config.toml
intermediate_size = 640
attn_scale = 0.125
tie_word_embeddings = true
init_std_o = 0.00723
init_std_down = 0.00723
optimizer = "muon_variant"
decay_fraction = 0.663
dataset = "wikipedia_en"
Each number is 128 + 32 x the weight over its row's rms, rounded and kept within 0 to 255. Layers, rows and columns count from 0. The size above them is the row's rms in percent of the matrix's.

# layer 10 MLP down (transposed), 640x160, rms 0.163, rows 125-167, columns 80-159
size [ 82 137 126  90 103  78 116 105 100 111 106 102 113  98  89  85 142 107  98 105 107  95  99  89 110  94 109  94 106 104 101 112 131  88 100  96 104  96  91 121 108 104  99]
[[117 173  78 203 145 182 142 104 140 103 171 142 189 137 129 109 120 169 135 174 105 158 153 117 131 121 116 179 167  80 158 154 125 155  66 137 137 138 128 149 137 136 119 152 158 117 105 151 125 149 136  48  91 143 135 151 165 147  68 134 154  94  80 118 113 102 111 156 142  88  89  84 153  96  99 110 175 148  67 161]
 [122 140 100 143 197 153  93  68 143 110 121 114 123 122 161 116 149 166  97 120 135 134  73 161  81 157  82 151  94  91  87  99 131 170  94 110 141 123 106 160 164 116 154 135 116 152 130  75 155 114  91  71 126 111 160 150 144 175  89 118  88 159 198 153 121  93  86 186 142  96  94 134 107 131 136 129 149  69  94 125]
 [121  92 128  97 114 137 164 125  99 122 148  62  82 153 145  95 146 115 125  61 171 157  94 118 117 159 111 184 184 104  97 108 115 118  86 164 132 145 127  63 158 137 106 121 112 148 146 161 178  74 120 111 118 133 103 130 145 132 108 107 148 199 139 109 106 116 135 158 180 103 118  86  65 121 128 137 165 103 146 169]
 [124 136 117 168 113 130  52 112 149 156 115 168 122 124 106 153  99 122 122 126 135 123 138 123 124 157  97 129 123  94 134 116 129 146 106  91  90 103  76 122 163  99 110  96  61  46 130 164  86 155  94 161 151 102 170 134 122 122 118 141 161 113 114 156 169 153 166 145 124 147 119  90  92 128 142 122  92 103  86 133]
 [136  96 136 129 143 145 116 133 106 108 161 126 138 157 163 174 109 139 138 138 129 134 148 131 128 160 136 135 149  94  93 113 108  71  97 111 108 153 156 159 129 141 174 172 111 113 132 156 187 137 188  93 133 104 132 137 129 104 141 162 123 102  30 134 100  52 157 135  94  52 129 134 127 128 148 102  80 143 132  81]
 [148 115 154 112  53 139 125 138  84 125 131 129 124 111 146 117 101 162  95 125 126  53 122 102 161 151 113 126 164 140 100 162 105 126 126  89 134 112 123 107 106 137 110  86  60 162 131 152 167 104 182 185 177 142 131 161  65  92 135  75 167 151 149 156 121  74 126 180  95  35 133 157  57 123 145 178  61 122 132 100]
 [128 125 124 117  93 151 112 149 168  95 141 113 146 180 114 107 153 150 124  92 116  91 116 107 203 148 131 168 163 106  98 133 143  87 113  96 154 124 110 190 161  58 143 150 115 174 151  93  89 128 173 121 218 106 131 100 116 126 135 116 100 147 144 119 161 153 126 135 130 146 158  58 183 178 106 150 111 159 145 126]
 [114 125 155  74 135 147 173  91 117  94 121 127 149 185 156 155 143 121 129 161 155 139 122 181 103 110 110 126  85 137 158 117 168  74 115 120 130 115 145  71 104 101 105 178 119  57  85 143  92 134  97 166 131 103 155 177 120 122 177  71 166 105 171  68 115 109 104 127 147 133  73 142 143 117 197 155 119 137 129 216]
 [179 130 190 167 125  83 126 122  96 139 110 127  86 181 133 168 143  96 137 164 165 121 103  59  85  63 123 164 144 154 136 148 111 167  57 153 128 150 125 166 138 139 121 149 128 116 135 104 180 174 135  35 103 168 122 144  90 130 132  74 131  76 115 163 113 147  90 140 156 145 137 126 101 112 144 100 105  99 113 162]
 [ 98 127 140 163 156 108  93 143 133  96 120 114 154  97  96 146 159 131 103 161 156  96 132 103 103 136  99  81  79 121  99 146 174  21 152 153 162 117 225 127 137 112 183 156 154 163 102 125 116 119 108  91 129 164 134 118 146  62 111 130 118 140  85 185 135 115 148  82 119 115 140 186 161 129 195 161 134 129 130  98]
 [ 71 101 149 143 141  68 100  97 146 137 148 126 126 122 193 145 131 112 130 157 174 159 124  84 100 132 119 182 126 186 106 110  85 180  91 198 133 153 144 138 162 102  93  85  87  99 113 178 135 122 149 102 164 155 103 101 165 183 143 155  83  36 132 111 132 172  40 158 118 115 144 105 102 124 100  81 104 142 134 136]
 [127 123 163  96 150  94 109 153  98 110  85 113 161 137 128 212 104 111 125 111 122 149  92 134 138 108  83  57  65 150 124 188 105 159 168 129 163  94 113 117 234 155  67 141 133 105 113 168 161 113 123 163 116 160 152 144 135  61 137  79 101 169 121 159 155  98 106 187  97 145 104  89 119 145 112 176 106  28 141 140]
 [151 148  67 115  86 104 129 187 149 118 153  78  67  37 207 107 133 148 112 153 151 156 129 182 127 136 128 100 164 124 118 156 102 135 113 126 136 189 104 123 208 148 164 181 126 171 176 107 136 150 136 167  57 124 123 112 173  91  95 158 128 124 115 115 110  59 127 110 156 110 104 148 124  87 131 103 103 109  93  96]
 [125  90  94 118  87 153 157 133 165 147 137  75 132 127 158 133 132 166 170 123 140 156 126  84 188  82  68 129 160 113 134 189 150  85 134 204 157 132  85 142  56 193 149  91 157  85  92 163 146 143 156 139  87 144  85 137 175  81 125 170 116 107  93  92 154 107 174 128 109 111 109 149 109 135 120 107 163 120 114 150]
 [201  94  52  84  98 107 120 125 137 132 179 121 217 145 194 137 138 174 162 109  83 108 132 144 109 123 105 117 183 114 136 148 127 106 121 116 132 131  43 122 178 169  95 112 142 132 151  99  99 143 118 167 148 172 113  97 122 167 160 124 128 141 117 103 156 161 128  15 180 123 104 134  99 104  79 125 146 117 106 164]
 [ 71 115 115 122 126 123  81 116 136 129 132 151 168 143  98 146 125  98 148  92 138 127 183 103  93 120  98 149 128 108 152 162 156 229 123 131 137 135  97  87 141 148 128 150 180 139  26 122 149 184 150  87 125  71  95 161 147 142  83 165 150  94 168 188 115 150 132 158 165 105 119 164 124  92 121 119  78 162 133 129]
 [135 131 136 134 111 121 123 169 152  53 139 138  66 104 129 128 108  86 137 152 169 123 130 149 162  90  86 160 154 144 154 123 167 159  74  81 163 137 165 157  95 106 107  99 162 131 127 107  85 101  73  89 169 142 121 169 126 141 133 138 152 100 147 153 131 119 190 161 132 157 118 124 132 115 105 145 139 126  49 148]
 [159 112 137 118  60 140 127 153 135 116 138 143 140 101 159 107 186  68 114 130 103 202 116 161 132 108 100 108 185 178 166 130 129 113  79 153 153 119 130 100 179 125 108 116 140 123 126  98 159 133 145 150  91 120 121 178 140 127  96 107 107 140 164 119 112  75  97 115 128  70 112 131 121  85 114 173 117  93 133 146]
 [128 130 146 141 104 113 124  87 191  95 118 111 127 176 113  99 109 168  74 161  86 139  95 103 156  85  81 174 127 119 142 159 155 111 119 129 119 149 164  93  91 114 141  89 140 140 149 132 164 115 117 130 141 202 149 142 128 120 123 176  97 126 190 107 142 165 138 169 131 164 152 111 189 111  67 106 159 141 129 122]
 [137  58 162 113  83 131 110 151 133 157  78  85 105  90 130 140 121  98 135 114 135 126 200 163  92 154  99 108 159 179 115 153  88 131 147 168 154  95 121  96 100 159 161 120 164  95 151  86 115 108 159 162 172 178 109 106 134 174 127 123 152 162 188 106 168 142 133 156 162 156 120 134 103 127 155 174 151 127 116 114]
 [175 116  98 123 103 155 105 135  35 159 133 180  98  79 153 159  78 158 136 134 120 155 173 144 111 155  98 102 113 132 171 144 138 119 142 154 150 117 110  87 150 176  96  54 162  85 103  68 113 129 135 139 114  35 169 127  88  99 102 123 141 115 139 134 160 166 107 124 127 174  96 123 169 147  78 127 150 189  83  83]
 [171 157 151 126 118 101 126 132 114 159 142 135 162 135 137 147 152 135  72 135 115 134 134  94  98 142 102  52 135  86  99 124 135  96 127 188 114 133 132 115 153 132  98 159 137 176  59 174 138 161  97  83 148 112 126 135 134 145 128 160 100 119  90 184 136  90 174 172 143 162 113 108 201 100 161 106 129 138 127  84]
 [112 111 119 152 114 135 165 155 126  76  68  75 124 149 155 138 143 139 121 149 153 142  83 169 172 156 100 143 129 160 133 115 131 167 202 110 121 183  94 151 175 102  82  98 149 159 133 104 161 142 155 121  60 124  99 101 133 171 154 140 185 153 114 136  98 121  76 104 137 125 104 130 157 141 112 125 107 103 169 156]
 [123 157 187 164 142  65 153 154 150 161 106  45  77 145  90  90 147 103 108 113 112 132 165 145 148  98 122 101  81 147 120 135 131 155 146 144 121 159 122 139  92 127 119 179  76  57 120 181  68  83 113 134  86 140 114  77 136 147  90 144 157 147 138 108 196 171 125 143 100 149 122  82 168 131 109 179 142 118 130 114]
 [136  84 107 132 113 150 140 114 136  86 104 120  55 156 169 112 129 121 187 117 132  91 132 127  95 147 149 130 212 113 157 107 152 151 203 112 197 101 180  98 139  83  70 110 134 172  79 143  33 128  86 120  89 105 157 141 163 145 107  90 118 118 148 108 139  55 203  86 141 136 111 154 162 177 138 115 145  96 150 115]
 [ 95 134 141 123 143 115 139 155 126 129 133 146 154 165 105 158 123 205 117 116  92 145 141 148 129 165 106 183 206 151 130 167 179 165 100 151 136 116 153  65 109 138 130 146 132  79  53 134 101  94 166 160 162 126 142 127 102 112 136 148 118  97 144 121 106 119 121 191 234 153 146  94 182  76 145  96 124 150 175 111]
 [109 103 109 107  96 151 117 105 177 104 151 207  87 119 184  84 138  49 128 121 149  44 154 124 141 106 132 114 145 123 155  84 151  97 135 112  79 132 175 141 122 159 100 153 146 155 167 168  90 178 151  77 146  62 127 155 120 151  89 186 149  92 156 140 145 159 105 148 105 121 164  89 112  90 160 110  89 177 104  92]
 [130 117 182 123 111  90 209 133 121 134  83 108  92 154  98 120 112 126 161 146 142 162 155 149 139 135 157 108 123 135 193 132 112 126 110 174 178  72 127  86 159 119  83 120 184 136 144 174 128 132 165 107 125 144 150 166 126 102 106 175 117 186 138 185 147  97  85 141 146  91  99 123  90 128 108 150  87 195 147  69]
 [212 212  54 141 165 115 150  92 156 161 115 178 110 136 147 166  99 102  91  98  86 140  73 153  96 111 128 106  81 142 114 156 128 123 107  61  94 101 110 168 143 107 163 181 135  85 190 156 141  87 108 118 165 114 117  68 129 142 102 104 165 185 118 123 157 168  55 116 104 146 123 149 116 185 139 118 110 130 143 124]
 [124  93  60 100 120 102 189 157 148 120 114 175 168 146 160 163 171 108 123 146 115 117 131 123 142 200  93 165  72 139 140 115 149 108 151 109  93 143 129  94 127 103 130 132 148 165 117 140 150 103 146  63  78  94 116 124 128 143  84  85 129 158 179 125 151 163  78  77  97 188 164 122  76 138 105  96 150 169 150  83]
 [125  89 168 122 150 201 116 165 110  85  57 147 161 146 133 121 132 128  81 156 130 113 129 114  59 186 149 113 126 143  95 120  71 138 124 141  69 140 174 104 152 127 147 114 127 151 136 126 114 133 113 165 125 105 115 131 101 137 127 123 113 117 151 132  43 150 107 151 108  62  90  88 121 124 114 165 154 136 123 114]
 [186 122 104 135 129 145 160 134 104  78 150 106 157  97 146 133  95 164 114 117 160  77 131 141  85 131 155 123  95  72 147 138  92 123  93  65 106 141 123  81 182 190  94  84 129 159 147 127 133 135 109 138 110 153 108 118 175 121  78 126 136 127 151  55  99  90 140  92 143 120 165 154 157 155  58  91 152  90 106 145]
 [156  90  95 132  95 113 148  83 131 114 187 165 127 158 166  92  79  87  71 104 154 145  95 111  75  69 168 102 170 140 179 116 149  73 112 112 137 163 129 141 178 172 116 136 191  99 123 144 142 186 121  79  92 123 115 120 125 123 147 214 178 130 110 132 103 108  46 103 132 179 183 154 139 123 170 125 119  99 138 182]
 [134 129  50 113 136 137 150  90 117 124  60 141 103 115 107 147 201 134 127 139 129 211 133 150 184 149  98 123 210 169 154 155  76 138 100 123 137 113 119 140 113 178 139 135 122  94  78 154 112 156 146 142 105 120  85  91 141  82 114 155 108 158  83 177 112  95 148 104 164 159  90 125  50 170 179 102 180 211 157 151]
 [133  87 109 119 129 113 122 172 116 143 107  90 212 165 106 192 118 128 114 151 149 100 160  74 143 103 131 146  67  96  76  79 116 166 163 128 111 101 104 140  37 164 115 134 137 122 126 125 120 100 118  45 131  99 102 163 170 105 133 149 137 111 113 160  85 136 122 164 179 131 147 141 134 141  92  79 118  70  97 199]
 [113 118  76 141  90 144 141 117 106 100  92 101 255 115 187 152 114 188 119 146 105  99  99 121  85 109 142 175 159 115 129 105 123 174 107  95 163 126 122 118 181  88 149 174 192  73 122 106 101  92 107 126 137  94 184 141 190 153 172 148  76 122 106 101 142 155 112 174 110 134  85 144 146 117 133 133  78 149 162 137]
 [181 118 167  71 124 242 137  95 122 157 122 107 102 127 116 167 129 148  83 120 146 134 137 140 153 148 112 160  93 125 130 136  90  84 154 124 127 116 112  87  99 150 130  99 128 106  96 102 120  91  90 174 109 166 115 143  59 126 168 120 189 116 145  47  58 187 131 122  42 100 136  87  99 154 134 103 147 135 121 121]
 [171 151 155 141 161 146 108 144 147 156 146 110 142 100 155  37 118 138  94 110 130 139 107 144 117  97 189 138 171 122 135 140 129 145 105 144 112 198  94 150 124  92 110 152 167 148 109 117  85 206 137  96  96  97  99 106 148 166 122 141  83 132 148 143 154 117 158  77 129 167 152 109 156  73 174 122 100  95  91  87]
 [110 104 155 116 100 102 135 100 117 109 124 201 161 122  87 163 150  93  84 117  84 190 127 145 120 109 160 121 132 122 158 114 126 112 123 113 165 177 107 129 148 113 126 154 117 159 139  39  96 103  96  78 211 132 140 105  84 120 112  90 109  95  78 123 159 112  93  84 158 121 146  73 115 190 109 130  85 119 123 154]
 [148  85 123 165  92 137 100 100  92  55 179  86 110 124 129  83  90 128 135  76 182  68 136 123 129 125 111 144 165 166 116  90 143 178  95 151 150  90 158  90 118  96 182 133 137 102 150 103 125 126  95 130 119 208 187 150  63 101 144 105 141 138 151 131 180  99 122 145 107 126 163  69  73  97 140 146 176 109 103 126]
 [126 131 125 144 107  72  90 150 145  91 118  62 108  88 203 142  91 154 141 139  83 128 159 133 102 137 210 106 139 171 120 139 108 158 124 107  19 171 132 109 173 137 156  97 147 184 110 138 162  46 170  77 141 100 169 185 151 140 136 147 102  99 140 131 113  86 105 113 142 143 124 147 130 135 148 200 111 137 128 157]
 [121 165 167 130 139 131  96 131 187 165 121  90  77 120  76 105  39 176 106  92 142 137  75 135 181 147 184 132 161  80 158 115 101 108 148  74 117 147 111 143 126 113 132 134 151 193 151 147 122  63  69 185 192 132 124 121 189 154 148 149 123 151 184 166 104 166 150 121  93 188 160 104 114  92 126 159 120 113  85 148]
 [111 146 152 115  98 136  96 116 170 146 115  89 168 120  62  36 170 107 140 107 133  99 145 125 142 125 166 121 100 187  91 131 126 119  86 177 162 126  79 160 110 152 156  90  91 178 114 149 115 103 124 139  87 118 181 148 163 204 116 131 139 177  50 141 139 107 119 131  90 158 161  99 131 147 152 112  78 132 136  71]]
# layer 10 MLP up, 640x160, rms 0.205, rows 126-167, columns 80-159
size [120 114  94 105  90 114  99 106 111 101  98 111  93  92  85 124 107  92  89 109  93 101  90 110  95 109  97 109 105 102 109 123  91 103  93 102  97  90 115 105 105  94]
[[112  97 117 167 194 114 134 125  87 143  63 144 136 115 139  60 132 135 164  90 150 104 143 138  89 180 119 110 148 130  94 149 100 111 161 137 124 131  94 122 191 187 126 156 140 136 121 120 125  84 143 130 167 116 124 105 152 162 137  77 125 125 130 103 106 223 143 137 162  98 120 138 137 123 223  94 167  80  48  86]
 [ 88  71 119 158 110 132 160 163 182 126 186 151 131 114 111 131 144 105 152 143  97 148 142 105 141  81  97 109 126 189 126 145 134 121 157 129 121 127 147  73 110 142 134  67  48 141 193 100 140 106  98 159 161 122 131 126 112 103  92 153 125 186 198 116 129 151  86 144 103 128 113 122 108  71 128 163 135 103 153 148]
 [173 172 117 119  79 120 134 155 144 136 151  84 151 151  96  66 127 172 126 134 134 159  55  65  97  82 119 118 130 110 127  64 112 114 113 115 125 185 156 141 148 170 115 105  97 170 122 130 164 114 163 163 124  88  57 139 117 144 132  33 156 113 147 138  96 195 100 124  96 143 144 123 186 164  94  89 181 175 132 154]
 [141 180  76 131 112 189  80 157 170 183 128 128 146  98  75 104 117 145 107  76 146 135 143 101 111 159 111 140  95 150 134 208  96 170 166 172 164 181 164 159 144  87 124 122 114  86 152  96  66 157 176 127 158 119 163 112 131 120 182  99 172 155  90  88  91 102 142 140 142 161 112  98 123 116 114 150  93 129 139 106]
 [106  99 101 109 127 131 111 184 133  95 149 144 155 121 109 127 120  88 163 109 142 163 132 119 100  70 109  96  76  99 122  97 127 136 254 158  70  94 121  88 111 143  83 114 150 160 133  66  82 106 157 128 110 138  95 137  91 118 110 128 137 100 138 152  98 155 204  73 125 115 135 137 175 129 129  99 165 110  95 130]
 [131 159 130 149 146 111  99 153 174 108 146 119 161  99 106 123 127 143 125  85 127 138  82  80 124 153 131  93 112 131  89 141 132  70 121 155  94 129 190  83 157  78 176  98 131 133 122 120 108  86 134 120  97 193 186 142  96  57 116 109 111 185 113 147 233 144 164 105 223 119 196 107 142 148 116 129 117 131 105 120]
 [ 87 158 120 112 156 125  92 175 127  88  84 108  82 127 197 161 164 166 197 123 118 137 129 176 142 127 136 146 100 149 122 120 169  84 145 146  99 190  78 104 113 103 124 172 160 157 142 106 159 121 157 183 150 193  84 161 156  76 151 116 145  66 151  58 122  79  89 125 137 125 115  79 117  91 119 153 220 115 125 157]
 [173 150 183 114 156 159 191 155 136 133 115 136 116 111 178 148 101  80 100 127 124 143 160 119 167 144  97  72  97 133 158  89  87 100 115 133 159 138 126 134 129 116 107 140 138 145 130 120  77 137 137 185 154 183 162  92  97 154 199 108 107 111 145 146  55 154 155  94 210 191 146 149 168 135 175  64 127  87  97  71]
 [127 158 139 140 105 107 113 120 131  87 189 143 127 130 116  89 182 132 120  42 181 120 121 170 127 100 182 132  94 111  69 103 145 155 162 133  93 171  97  99 153 145 150 109 128 125  83 159 140 175 139 107 172 116 151  68  75 123 110 167 123 140 162  95 177 105  71 120  82 126 109 115 122 149 148 168 116 127 109 113]
 [123 149 121 170 153  75 104 120 104 120 154 108  95  81 128 139 103  73 104 149 127 130 189 167 117 140 184 173 168 124 130 153 143 174 145 132 109 121 130 135 150 173 172  88 132 134 100 138 115 123  76  80 132 147  88 145  98 157  69 157  87 139  96 167  91 170 158  55 140 184 135 131 133 116 123 113 157 117  91 152]
 [ 88 175 148 130 148  78 119 119  96 122 100  74  93 177 125 116 186 135  87 157  89 100 129 152 113  95 126 157 141 179  65 145 112 146 142 192 114 131 131 149 147  88 115 165  95 145 102 157  98  75 137 137  92 234 126 140 240 196 124 125  24 120 104 153 113 143 133 102 146 111 127 194 187 113 148 155 116 135 175 135]
 [128  91 142 171 166 128 143 133  70 116  83 149 136 178 151 165 120 134 103  89  98 138 142 109 106 115 150 111 200 137 150 158  83 154  99 107  81 114 148 121 127 212 154 125 108 138 104  88  61  56  96 130 120 167 182  97 155 148 162 151 123 131 157 167 183 136 138 167 128 113 141 114 158 167 103 108 144 116 158 109]
 [157 150 101 113  90 118 132 136 128 136 121 150 120 168 109  94 138 108  97 120  99 111 112  86 100  74 147 162 116 116 137 175 115 139 141  78 151 134 144 165 152  35 197 145 102 145 100 112 111 156 159 113 127 159 124 104 116 208 156 146 163  80 148 154  95 169  96 137 131 104 131 118 126  79 105 126 163 156 129 141]
 [151 134 123 122 208 101 116  75 103  99  96 152 114 144 138 157 216 115 104 130 184  87 110  86 136  89  98 154  86 144 100 110 127 141 147 142 108 126 155  88  57 156 183 163 120 138 151 111 145 105 135 157 115 191  98 101 104 128 103  59 150 157 159 140  91 135  71  51 104 115 109 193 157 114 140 130  96 129 126 147]
 [176 152 137 109 111 116 154 157 118 151  83 101 158  81 140  96 136 117 110 140 192 149 116 142 183 155 127  99 154  88 107 143 127 104 179 117  96 104 159 126 128 131 155 102  75 140 192 154 138 169 106  92 161  93 126 148 103 104 212  69 128 130  74 101 119 129 155 107  56 157 128  92 187 169 137  88 184 148 107 139]
 [132 119 150 120  87 206 132 185 191 184 146 100 103 107 115  67 162 122  96 116 125 113  95 188 156  54  16 113 136 171 138 157 102 100 171 127 104 125 105 110 100 113  94 107  79 180 158 157 159 121  88 109 131 135 109 164 119 122 127 112 128  97 146 158 152  96 168 120  78 179 123 140 144  82 138 119 185 122 102 121]
 [142 115 162 134 103 237 101 124 114 152 117 135 115 196 168  94 148 186 132 128 123 104  73 149 119 104 135 201 135 133 148 122 102 111 121 191 127 113 124 130 165  83  92 130 131 144 132 175 127 172 138  91  73 133 164 178 146 133 102 116 162 141 108  91  61  85  95 133  93 148 151  87  21 173 133  88 126 138 127  98]
 [157 130 131  66 112  91 159 127 113 133 107  90 145  91 144 141 132 158 131 116 133 155 134 142 161 147 149  81 151 144 103 173 101 176 172 112 114 141  52 132  87 104 155 155 153 195 134 123 116 164  94  99  68 130  79  74 161 109 136 125 145 127  80 128 106 155 175  98 196  96 202 142 131 180 148 131 147 127 123 185]
 [ 91 206  86 132 126 134 135  70 107 142 255 125 129 153 159 132  91 149 148 157 121 121  79 129 197  92 207 145 125  86 153 126 153  93  98 156 108 141 163 134 146 102 102 157 151 191 129 214 131 127 115 137 145 130 124 139 150 107 133 110 133  93 126 131 105 121 122  96 124 143 128 143 156 188 121 111 145 117 185 105]
 [176 155 124 140 121 156 101  82  89 187 112 101  93  81 195 154 126 226 172 101 107 165 183 184 139 100 107 160 176  92  81  81 109 135 148 178 136 102 123  95 141 115 145 134 162 129 119  48 152  34 103 147 118 136 188 108 124 102 123 150 109  93  99 129 121 191 138 117  93 157  95 167 178 151 101 106 144 112 102 111]
 [163 106  99 121 149 154  79  78 166  58 164 117  95 132 159 154  60  78 129  61 143  98 136 181 179  97 103 100 100  75 159  61  75 121 162 186 146 124 140 117  99 136 133 190 120 140 181 100 101  99 149 194 177 138 154 163 146 150 124 122 138 136  69 162  82 107 117 176 122 134 152 122 157  75 141 106 114 149 148 112]
 [114 151 129  79 114 146 113 181 157 158 101 166  93 149 104  67 173  84 134  79 105 156 153 112 131 167 126 122  82 156 152 132 148 215  90 115 153  91 125 121 158 132  93 117  40 121 109 103 104 128 171  94 125 149 132  80 189 201 135  64  91  53 184 166 101 137 185 111 149 109 131 124 147 141 126 123 152 132 116  92]
 [109 101 149 148 125 173 126  92 146  94 174 128 105 121 145 115 100 131 112 153 139 103  94 102 143 141 163  74 161 123 110 143 123  74 119 169 100  94 198 143 127 148  93 139 147 169 127 103 192 100 131 105 111 152 111 193 141  97 113 108 146 128 107  87  95 162 120 112 235 184 156 152  98  92 125  97 137 158  99 184]
 [180 102 195 167 162 126 143 104  43 142 131 108 105 109 152  60 144 105 132 102 140 100 134 150 119 130 137 105 126 151 135 106  94 129 123 121 166 163 166 152  93  88 153 137 130 139 100 132 168 132 205 165 114 123 118 104 212 168 189 147 174  69 180 100 109  95 102 120 149  93 154 148 113 100 100 104 119 116  88 114]
 [115 129 159 120  94 107 148 156 120 130 113 127  62 119  93 103 138  98 135 115 192 113 122  67 123 147 117 115 131 167  69 129 107 183 130 138 104 149 164 178 121 141 161 111 111 146 128 107 125 132  93  63 136 151 124 142 129 118 230  61 133 186 143 110 133 130 109  52  95 198 154 173 152 135 100 161 124 107  89 169]
 [107 162 165 109 120 146  73 169 143 121 123  65 148  77  89 135 131 101  99 132 117 136  98 155  96 122 125 115 133  18  81 126 163 133 115 123 157 123 110  91 127 133 210 166 122 111 104 119 128 128  54 166 122 138 133 169 123 139  97 111  48 109 144 163 114 115 138 126 129 141 119 142 123  89 160 132 139 133 113 115]
 [171 115 140 163 143 100  89 137  86 133 141 140 124 147 148 127  94 152  99 130 117  95 112  99 131 154 143 143 154 198  98  87 115 183 145 145 126 148 146 128  25 112 153 157 137  98 166 131 130 140 131  71 135 114 132 108 104  89  96 175 150 160  97  84 100  81 134  99 200 187 143 125 119 182 129 111 108 236 119 113]
 [114  71 142 151 195 141 116 158  86 121 117  96 152 111 127 108 138 176 102 142 159 146 128  78 100 182 102 121 142  78 122 141 138 131 122 139  56 133  73 182 182 157 122 167  19 106 158 127 110 138  93 136  85 166 120 167 142 176 101 139 183 105  54 125 130 229 138 156 145 123 138 128  75 122 176 151  95 143 134 105]
 [123 129 181  92 144  81 121  98  97 163 152 144 127 108 139 128 161 137  82 145 135 108  97 127 166 170 143 166 137 107  96 153 151 169  95 133 154 193 129 126 156 188 181 129 119 149  95 109 119 101  74 182  72 157 111  73 133  71 206  72 117 123 168 169 136 141 110  73 178 139 148 105 122 133 189 134 163 174  72 142]
 [136 118 145 104  99 111 113 139  95 111 111 136 149 179 104 159 173  88 109 110 181 109 100 161 143 163 177 124  62 149  91 147  83  51 135 158 145  77  95  80 154 112 195 124 140 155 156  95  93 163 130  99 131 156 103 114 122 122 207 149 155 147 111 123 159  96 143 116 158 118 164  92 145 147 156 148 145 153 122  33]
 [156 132 181  96 190 142 120 152 136 158 125 152 165 118  92  98 107  57 153 152 136 129 110 151 119 144 116 112 136 213  93 130 168 120 134 150 159 117 161 142  76 134 146 175  84 106 214 123 122 176 128 125 145 135 143 148 176 169 132 174 131  75  67 117 152 148 113 148 116 126 140 128 127 141 182 128 146 131  91 190]
 [185 155 191 125  98 109 143 142 140 132 192 160 106 170 173 141 118 149  70 103 116 121 154  87  90  91 142  88 202 138 142 137 179  95 133 137 130 161 129 123 147  65 167  70 166  96 112 123  85 217 106  99 127 134 187 126 103 127 186 154 136 150 104 142 126 121 163 143 152 138 109 142  83 166  87  92 111 162 132 105]
 [175 128 168 113 110 234 141 152 127 110  90 177 134 133 127 150 113 111 173 167 232 108  93 171 101  95 105 149 133  67  80 164 101 140 163  92 145  56 138 189 172  71 196 124  81 121 152 128 136 118 105 101  17 152 146 140 156 139 123 113 102 140 114  60 174 133  92 154 129  99 102 186 146 144 151 136  76 122 135 134]
 [102 150  93 125  88 127 183 108 100 139 145 101 138 123 175 115 145 177 152 186 193 125 135 184 152 110 116 107 178 131 156 176 199 158  90 112 161 166  78 158 122 134  98 161  89 105 123 179 139 153 132  99 165  64 176 107 108 121 149 140 108  88 144 117 134 159  94 163 102 110  98 186  99 113 158 141 171 112 136 128]
 [117 106 140 103 157  97  93 144  77 109 112 170 166 137  80 120  80  98 105 124 175  71 186 138  96 107  85 130 125 148 134  58  92  67 163 144 200 108 134 117 144 132  87 122 157 135 152 135  93 145 119 178  96 150 117 125 131  89 149 112 143 127 116 114  91 169 147 178 104  98 153 160 112 107 145 161 188  84 167 216]
 [128 147 125 106 121 163 114 117 113 164 144 105 175 130 186 131  86 121 128 136 100 143 132  84 136  80  86 114 136 124 148 141  87 104 126 174  92 169 132 145 131 141 141 143 134  86  93 146 138 112 133 163 135 109 109 146  96 157 124 106 131 105 180 149 139  81 155  94  66 105 147 157 121 119  57 190 109 135 104  57]
 [181 129 151 104 179  94 160 169 141 194 192  32 150 148 153 151 158 201 123  77  89 134 159  78 108 109 102 131 116 135 139 154 188 124 161 153 134  63  78 111 181 143 117  98  95 113 152  86 144  98 153 101 123 123 122  93 157 154  98 105 157 126  86 142 169 199 150 147 147 140 130  99 124 121 116 127 172 116 151 137]
 [178 189 110 188 128 132 121 106 148 158 103  86 154 107 178 119 131 174  83 153 137  62 126 147 156 132 119 116 142 165 127 142 182 117 130 148 108 103 145  78 184 163 123 112 180 103 148 103  99 193 130  66 108 107 166  80 132 164 124 156 137 146 140 168 126 111 154  97 128 163 142 149 108 111 134 158 157 108 163 123]
 [124 126 174  95 100  67  97 131 116 114 119 143 118 131 168 122  90  66 109 121 122 115 207 134 122  63  25 124 159 135 116  98 146 160  87 135 132  89 193 159 126 178 106 147 114 131 144 128 103 139 126 144 107 150 122 153 120  81 146 142  90 126 140 150 134 120 171 109 149 114 183 106  77 143 158 166 140 125 107 184]
 [174 154 165  92 106  80 157 163 129 104 110  77 140 143 107 101 120 137 133 138 144 133 120 159 140 132 161 107 143 155  52  95 158 153 111 107  80 132 204  78 122  96 132 161 143 136 145  65  92 133 195 197 135 180 171 147  99 141 130 109  85 224 188 104 184  99 132  93 148 188 136 161 122 119  79 149 125 109 119 122]
 [ 49 125 129 100  76 127 126 127  92 165 118 141 110 103 182  44 195 123 140 151 139 142 117 120  99 129 151 135 120 146 165 100 145 137 118 100 135 120 116 136 165 126 148 167 132  91 153 119 130 105 136 126 130 110 111 140 150 125 186 137 157 150  92  59 112 109 113 132 139 131 103 216 124  89 143 140 184 118  84 131]
 [180 116 127  98 160 128 188  99 153 150 109 159 131 125 172 151 171 166 122  89 142 105  98 124 160 101  98 179 145 160 168 149 154 106  92 109 168 157 154  80 112 156 176  96 166 132 141 133 168 146 109 150 146 148 106 102 141 104 125 117 112 106 160  98 108 118 112 112  79 164 118 176  88 106 137 139 110 108 144 160]]